From a checkpoint of a small transformer trained on Wikipedia.
Architecture: no biases in attention or MLP, capped logits.
Training: a variant of SOAP for these matrices, 741M tokens, 2825 steps.
Each number is 128 + 24 x the weight over its row's rms, rounded and kept within 0 to 255. Layers, rows and columns count from 0. Numbers have three digits each. The size before them is the row's rms in percent of the matrix's.

# q: layer 6 attention query, 384x384, rms 0.0422, rows 0-18,32-50,64-82,96-113, columns 128-191
# k: layer 6 attention key, 96x384, rms 0.0429, rows 0-17, columns 128-191
q0 090:184127149121137115125112158170094146109106154159130112146164098149101111136150131117145142085165136089134116126107111121117083075136119125120132127180149095094168113135173129101079143127158109
q32 058:128159117162162163144116113140157148161130123103113091104089104189127082080155138142089138125105136171148132140144103125093128172144121161171086139175150103108131102120120104146074099169111141
q64 097:102109124172118152163178130095148085160097132087140102096105159102120110123089119134115102151108141114117111116156120085125132141174128148182089099123134084115110106100163151131118086133112153
q96 052:093124134089122136084117124094136113132087127139151092109141063157180105114122120140154120127081128110093155140140164127119114155107183160146108175179118140145141110089129104120124137138102119
k0 046:155148113172122111126152122111122149133148148166099155124142158116151149146096121124163137153153121089121114155085139150088152095118149094104179153133135124133136159147142146139110119109134149
q1 089:116133139134094161126168102143111150077084123058145170107144140149143134150106133127106157150133100148093139112133163141108102127169147132150112115162165118141128130163102132110129108108084159
q33 060:111125106145165122133144131119156119111130140114129140156149153120192095193116120164126092188148084131124122131169162079119143127138126129129149128153161137133108149146109109133140151117115100
q65 122:140141103075098127118145111133091163093144158148102139147103130125158128112126177118157089146126124102109128112088100176136111184131164119117159145135119142119157095125103095133089144144159096
q97 051:171100141098159150122081097114163111146160140136148112115122185145089127097173096135110136173145144140124090104121171084106157138169101116131093136121109135139077107138168148129127157128097086
k1 049:108116150133142119132161155189069150097129105105144141140115143157124129118100163128092134112111154141141142096145105127115077170138077091069159120135130097076143145106096104119149131154158129
q2 100:131134143144086162097126130108125149145112125124134120172108123100102104149122129117146124103124131099123137142112143119123134084149148107112133117162137207152109126180091154118113121131103085
q34 093:110124145135136158157159103088110103151121137144098128134106155130145108141118132119133111145117105177033069129096171155140153132146147184157143136153129097160095156131101144131097108095076116
q66 114:105096127108104096118080151127126136181128150152148091137100125139111092173101160100124134152114140114149139150134089129104139097092139114121145150130148148149109119128160125182150115137132121
q98 072:106132148122161132119141082139151145133135136116118150106120100174152122100152139143125131130121099162073100116109147135128149157178146200140109118129152083187148156107099135147107120126096126
k2 070:139139109141127137139137090133124093157137176174144133138115154107134129130093097138136133125123108090081124144107136108157128076104138139117116193153123139160130125129131161159127114109124077
q3 086:125153151193107109077132102089140117128102102109108066167105130132120110124139120104140116096137129172153165139113112132154144082114172120121166114138107152169170094188152167101142138154118091
q35 079:112142132139133133115123158174123107138126109109123100144146136112105165159148152126158156119141162121151123104140118103137129153154115100125116141149115126090152116157142094085145117134138108
q67 122:114139122137131107123121097122123095140123117158144129101120154176098097167133139108118108097101110163172160108164143061089113115104166140107098136099155097197132088134152131187199068144150132
q99 067:086150114158088112146149128177088115119140129116108102119109121103148148119151139116122163114107186111141150098152135102121136097154121089166146147136095140099134123115145100080114139145110121
k3 062:104137164151130129160087082150117132155167151137175108153138114135121101163106093142161114123100111144121068170095113142102134107110124123102139148101123144177123133134099120169135105137139131
q4 076:102143136120131155182111123148117123124147171138149166141149128136162098132119125114126128100147111123073136128146147155078162138149115123135117152140129089089108162110108146123042122102097126
q36 095:117158118138144136170129121170087133129139161114166148148146134151163119117093129137143106102150102130106116101110153105114165138137126117156134151176110119106114119143122117137096109164099164
q68 090:120101134177132132132127159165128106118130135095131146150136137107178138100120122163120130100122126126126113093116091139135121185139085105120170134175139106136162139103134120082124186146134157
q100 073:144138073120113120162123076132104144150134151135136144116125148129174123144106131121119123112143104147097102121119142170103116141138115125140138109163118096120134129116087169148101129137119152
k4 080:111161143133133137119143140137131153105157114082098133120096115139146107094151159109168131149141159151143117117113141128102159150167143093093098118121123146114120128126117111107106182164107212
q5 092:097117140135123110116121141118138128149141082111119114133096138091092141138138075168095121127089129140107120109166104132166080133107098124145108068110141129121107155141153147127123118113187144
q37 090:128124161102126105109128177102141152118137162139159136159118132104126134137130130103143118127114156155127106116150092120129116119134126083150123098155142114135104153142164117121136159082122127
q69 083:132105104140128105081140121107098149150146091126167125116126113108088133099122103103122118113107134121147143149113103105159128134108116133128129065109146140127136130137119158110137117096138157
q101 081:129120138129107112101114171144155124102143123154151130135142133134139139133112130083117150131116133108144139122141080087173093136105146112151111102159136125147088154167169122127148107095140134
k5 132:137111149124127113162127149109101159134127189130162160117143103113130129113122115142109119127082109119137100118145097097108105136088125134133146122166160112135152118137108155144135118099122099
q6 081:142152122108091131142133150121110138147177162080121114106160133148132180129093127127167110161090088099098120129119134148109205150106141091110086138113137144108117133085120113156144099099137128
q38 139:096109111153098141141067177144115151131113133121079091132139097130119129143159143139099150148144128120093137134128163118100157130094083099133127108149089124121117133116176109106121101133084084
q70 092:129110136116144137148134129128125133084093134102094150120181132129131133135113115127121133148163098099125131160151157146186146129125180165098119117138112186091175143166111119107139093127092145
q102 128:084097119159098160128079179167122140137103139123077100149130098119106133130146139138087132139134100099095128157133163099097143126086082110134116113156083130128118147119164101127119090145095084
k6 127:102130178156099180098085108169115111148076134106096133133133131133121143101128117113070130116133111132135110157164128121094133135129106127125175135147165123103128173140150115126130106121119073
q7 085:153122122131136109108108140131124128127151134142096141111120133096112131139098134129105136160101150126122153089083098110177139103150141133140112120106157131115136133096074141131109116115137102
q39 145:202127144124113142115109159158139180126160146127121132125115140156131124136139110126101085125104092117117090124124112109143133128151113120105161131088107156124162139117079144120130101144116111
q71 095:121137122110146111139102146147145126138105129134126132109136121116111140158158119149151090098145102140164096112120106151160124118125179119110153110111109189153103156103131155133108131131146097
q103 135:186136146122121139140110192175133187127150126119110118110120137149117111138167099144087095125083096116140086120124110116147123131150139114115161118070117151123152132104088142120134122140119108
k7 143:131149123144189113118145140154133141101114082157163121124086105133121121138159131142133093107089089108143106125090170130179128151136127105144134092078114119155111133146139149168112136104110120
q8 086:105136094141123126106108176116159139111135122110146133092131085131172198143151150125104166112189066138178125161105112143125122101118137105141132151141110077083104156138110118160136128118127103
q40 066:101151132119141129151133148135097164150147147132159150147204133123128124121146115152075122127114119189192112116138113102136144110121088101118118110135131115131141146116135114124158121175192100
q72 102:150131151116128130122119139107151139108123105144146142165093106119139147110147140117174103099117141125125118167111149198107152171096160154150138113141156095172123137106097176152138109143163150
q104 056:111126128157144128144181146150118133056131137139141148109132133103106124122123124126129112107125130161138102142131108098150099103153072104103148110112102139114170119122146122108116182137122128
k8 042:151118129170127120141122133137139114205141130105124159160140118082167142111145130098169101105177116109100127127110087130145164101118087142133124105098139150139141173140152150117096131134108076
q9 091:160117089110118140110126157139112112121125129111139174092156102146142151135115084137106156106091096108174072152160123095143120124119067137145133128205123120115135099125142113130116123144178117
q41 081:142111144151120144114129086136141115107118145157128122075068130135125096133098082124182144108193129081099127118123144147116122131115157133190139113135114150136107072161142161112111105097076162
q73 106:155120190110153129154138149116116145184149133116139122115104134136134087129144134148119130142094132098155132102097177127141136120149144178147133153156121079120094145106128103159106129098106190
q105 066:107180162140131115108132131138148167115093162125120134130104075141126131158123144146166123186134121109120129121128139167105166109128151133142109106162142136144121082176161144177108123098124108
k9 048:170100125135081109131149117101130147137136111146134159115133122111158180093102090112134119139152112143134067133118135175143151086117084132149135129157092147121172155165115162117061127088119101
q10 104:149108141104121147203148146136132142129146138177118132126176085142171133119147113143091153125111101121138064122126128134133122126082109123150109131153099108143104141099133109116108157143139148
q42 074:166124118141124114125085093132133134139131161156148138104095111167136104128121087157121128141083126113132098122106133133108116098105113109167141131121150126152098129130124135137105144132113128
q74 112:155094129115131144150170144161149132133144094098142166118169142132135168092155108153124125122128145139118109171138117131163125136140092151093115098164134147098144143104075093117105161135114112
q106 056:150124119150135106133087134125140159111139106159143133119140140137131127172122131161137152160154098131133112162120173152146107154111140130103118130154143106149131102132163189119104149131155153
k10 052:117104097091130172110134125097133110172095143138138114142145132153150160103115121136142078144100128114107124133129140132184115151126146134116104142124103113118143159160114118123137116109128076
q11 102:130112151121119152190131146120100156091110177146118113125138069123161112117135142154193139137095092108140105152138112173116147130116115095142093134165132110151130158110109111141146152125114136
q43 104:123126151125158109153148075075143086143134124133096120142129106155146117141119132108142139138122081167119102150107134132113160135173154166099163149119130105181119131117132140144128134131106072
q75 099:131135165111105164114134138093102108168101146133119131146104133102180144162135116108138131136165129103115088133132125184184111074163173145145179164192135096110137128119119142123100123127114115
q107 087:115131146102170134144144097136160106120122128138110122124163135132145109155124138141115132162115111168115117127124126125118188141175143169127120136095149119144116102125150117142149131149114093
k11 071:140117095101149158132128121127144088150090155174143134109132165143146161137080114136117109134105104120104125158117148127155107121117118171132114179124107130119127113131114135116164084096122089
q12 085:155151144161121139108114132108125112151169067114126117125099146085110156119111129121060088134157146136116170123108114147136089125122127135120137104115145132095150124123141119094101126143169167
q44 102:147119118114080140127126152151113143149148116128153130112119139110090130141115113138093141143165123105151168124162103095139057131085078089149114120153127124111111146157158106093114113112164182
q76 083:109145160149154129140137131105136161153135118109142159118161108106095091123131122134116059130167150131177170115108120125171102130136119097140131110115154146114138110107091170111118151169168142
q108 088:151110083126068128125097161140097150115143135125126126089116154131115114133118114104113124143140114111139157115167098145158045132053086095157126082166129132115092167121132132123123134115169171
k12 074:108127156165128105171138125132107172138160187108150158136162106099140126109127137097132110120134158110152088067102103132108138115136122130119145086154121120122132116136129156180087154132117158
q13 084:141122116154164114110126137150142092156101084131089096115089103175114167147150139136151134093168131125139118125124135129090181124103110175097138148118146115165124107139147118118136092150128093
q45 116:131125136143149111100109113129161090133130115120099111141147113175119136109161143125169144105126136121146108161092140156115185129141177135091150158117149108175143101109109135099119119153078111
q77 087:123116094085155125082118076120141153115110101128133100143119136131142161145141087129169140143140130140102135127153169148112142170128133104133093144122089150117119133120077123147103131113098130
q109 096:130124115144141078085128115155170106155135102114101115124137115150109131135174141139152127127151141131143141145128157151104186156147166146088143158076136110146135104108093129081118118131106130
k13 092:108113125067124106152125132120129137139088161137122114147164115152148153137130138136127124139130097095092102158129134118132119126101161144172151144147151081130153120152122129115131105114108083
q14 081:128148158136113132133132148118146102162161098153140116140134120145110157101108139142155142196110169177163128103132124090131149162148068169090144161122142173114150142133169112146124123178117124
q46 135:153132115146102146111103158130122116143138139148172117150137148080103145133139135055150106110130109124149115096138110059162144139150136117094097127157128104151099106137134116113149065153106119
q78 087:074096147119136137150091098131129128144109102099130121133103125139079129113122177093153129131162091149164104125073118094141119135144124094116130132124172100146123101157166084155182083143120098
q110 125:161137112129102135122121150144116143147132123141164109158136140082112137119143142050139109108112146122145118113130106072146146129154155127111110136174126116135094119155119128129147084147114121
k14 135:150083125097145113124134129111117104135095110129116139146104118120157108141106116114116137136113125122131117147106172094155123130093121127180099124119118130175110067151143138122135088135134159
q15 088:139143130144118085145117119116117189147097121183142132117133106135105101135130158113129144165149120134131107088110120137126133110108128100120117163134153145178105110158152101121103131131115126
q47 134:140115106143161073146152171129178151154136133117118131154157124141152141135121113101176139114121109150123099148166108107110112088125142134147128147165094160104134127168128131092106145079120127
q79 096:127146169138161154117101133099100124126170172091119158156102117134127140148184118145116146106146118163039132086164129151135140064120131075108144106133067134093140108149170132100143155114131076
q111 133:129127122142151059128161146100179145153132112119112137145140114160130147126101117081183130102124108162103098147166096120121122094127130137156139142148133136117126127158119132080112135101112165
k15 135:128125172098109109104148155138102104134132091162114127194120093110129124125123130137150127130099124156161094107136142168132117119131116125139124114156159098150097096172127106100141137109144130
q16 078:169171150144173136109146072155136135130095131133132137107105138132089156156133140104121160092133146168140153129119113165127123077157111109097112145161084130065115140133114133139144138146155118
q48 140:150138138150111130123156172131141058116123129157129125119124122105125109138130157156113159105124061113095099118132113133128112139134130141084117120196091123106100133079057150127149133087137121
q80 087:104106132126099144141138140127138128124108078110128159114130172120127106114149118144090103092122085092153133140126124125130117146139134127081139145108100129125138107137105176179111136101114100
q112 125:163140114154117119153160183133143090128139132124127115114126143099131104123139150164120137116122071133107074095123118130128123131131112135097115131192089114098093133060065142119135153086142107
k16 131:119101132151106137159113145149104115087109163134126134132087133117136139107139128180139101125149118095142132131098092178133156174120163124166133135107139134141129067075104185087129101132135117
q17 080:146123108066113085151104128123115123131094121130116088145096154129149146137115121119144092095150144066152107130134103138158138133126139117140091123157115129116159131170132148124124142099139095
q49 134:150113093099107135130130161155121110158098132141113178131106119121161163156150089101108147113115106104134117107158133119148099155141160115085125122148090111103149087137094137141122144135145134
q81 093:135099104136125148120102153121120079079097172133107141143146100140145177199149104112111123149130148141167118058102124131129118158136136095116136129141127130114154120157176141151152124138131115
q113 128:136109086112126141128110171149108115174113137158122173128113113141145157159125108112113148115114099108120098120161140100158093152145153119089122131135094109121135095149106154149129126135137129
k17 129:096083101117166137130146184110150118133146151121094146106112132105166117161145113118121153113130104167157129173130113070139138148141140127168088147119138087138106136108152181124158108130127120
q18 090:091143109180117134130149174096123124192160108078111160105135180145147136139141062125168138153136144117089133106133097125164045171108179168152114113091143151145149116142142104105111121136146149
q50 136:122151098173141117189132114090139113090135069121116181151144130114097123141157120167156137135129143129136112150140150104144116095177150127190102142106153128183157108112128141099150137151135138
q82 084:088116148154144093149155167098127102100142141130116129110140121153098136144129100121107171132150123132111110127109154117120137113147130105161124144102102165165139102094124111153100115181135082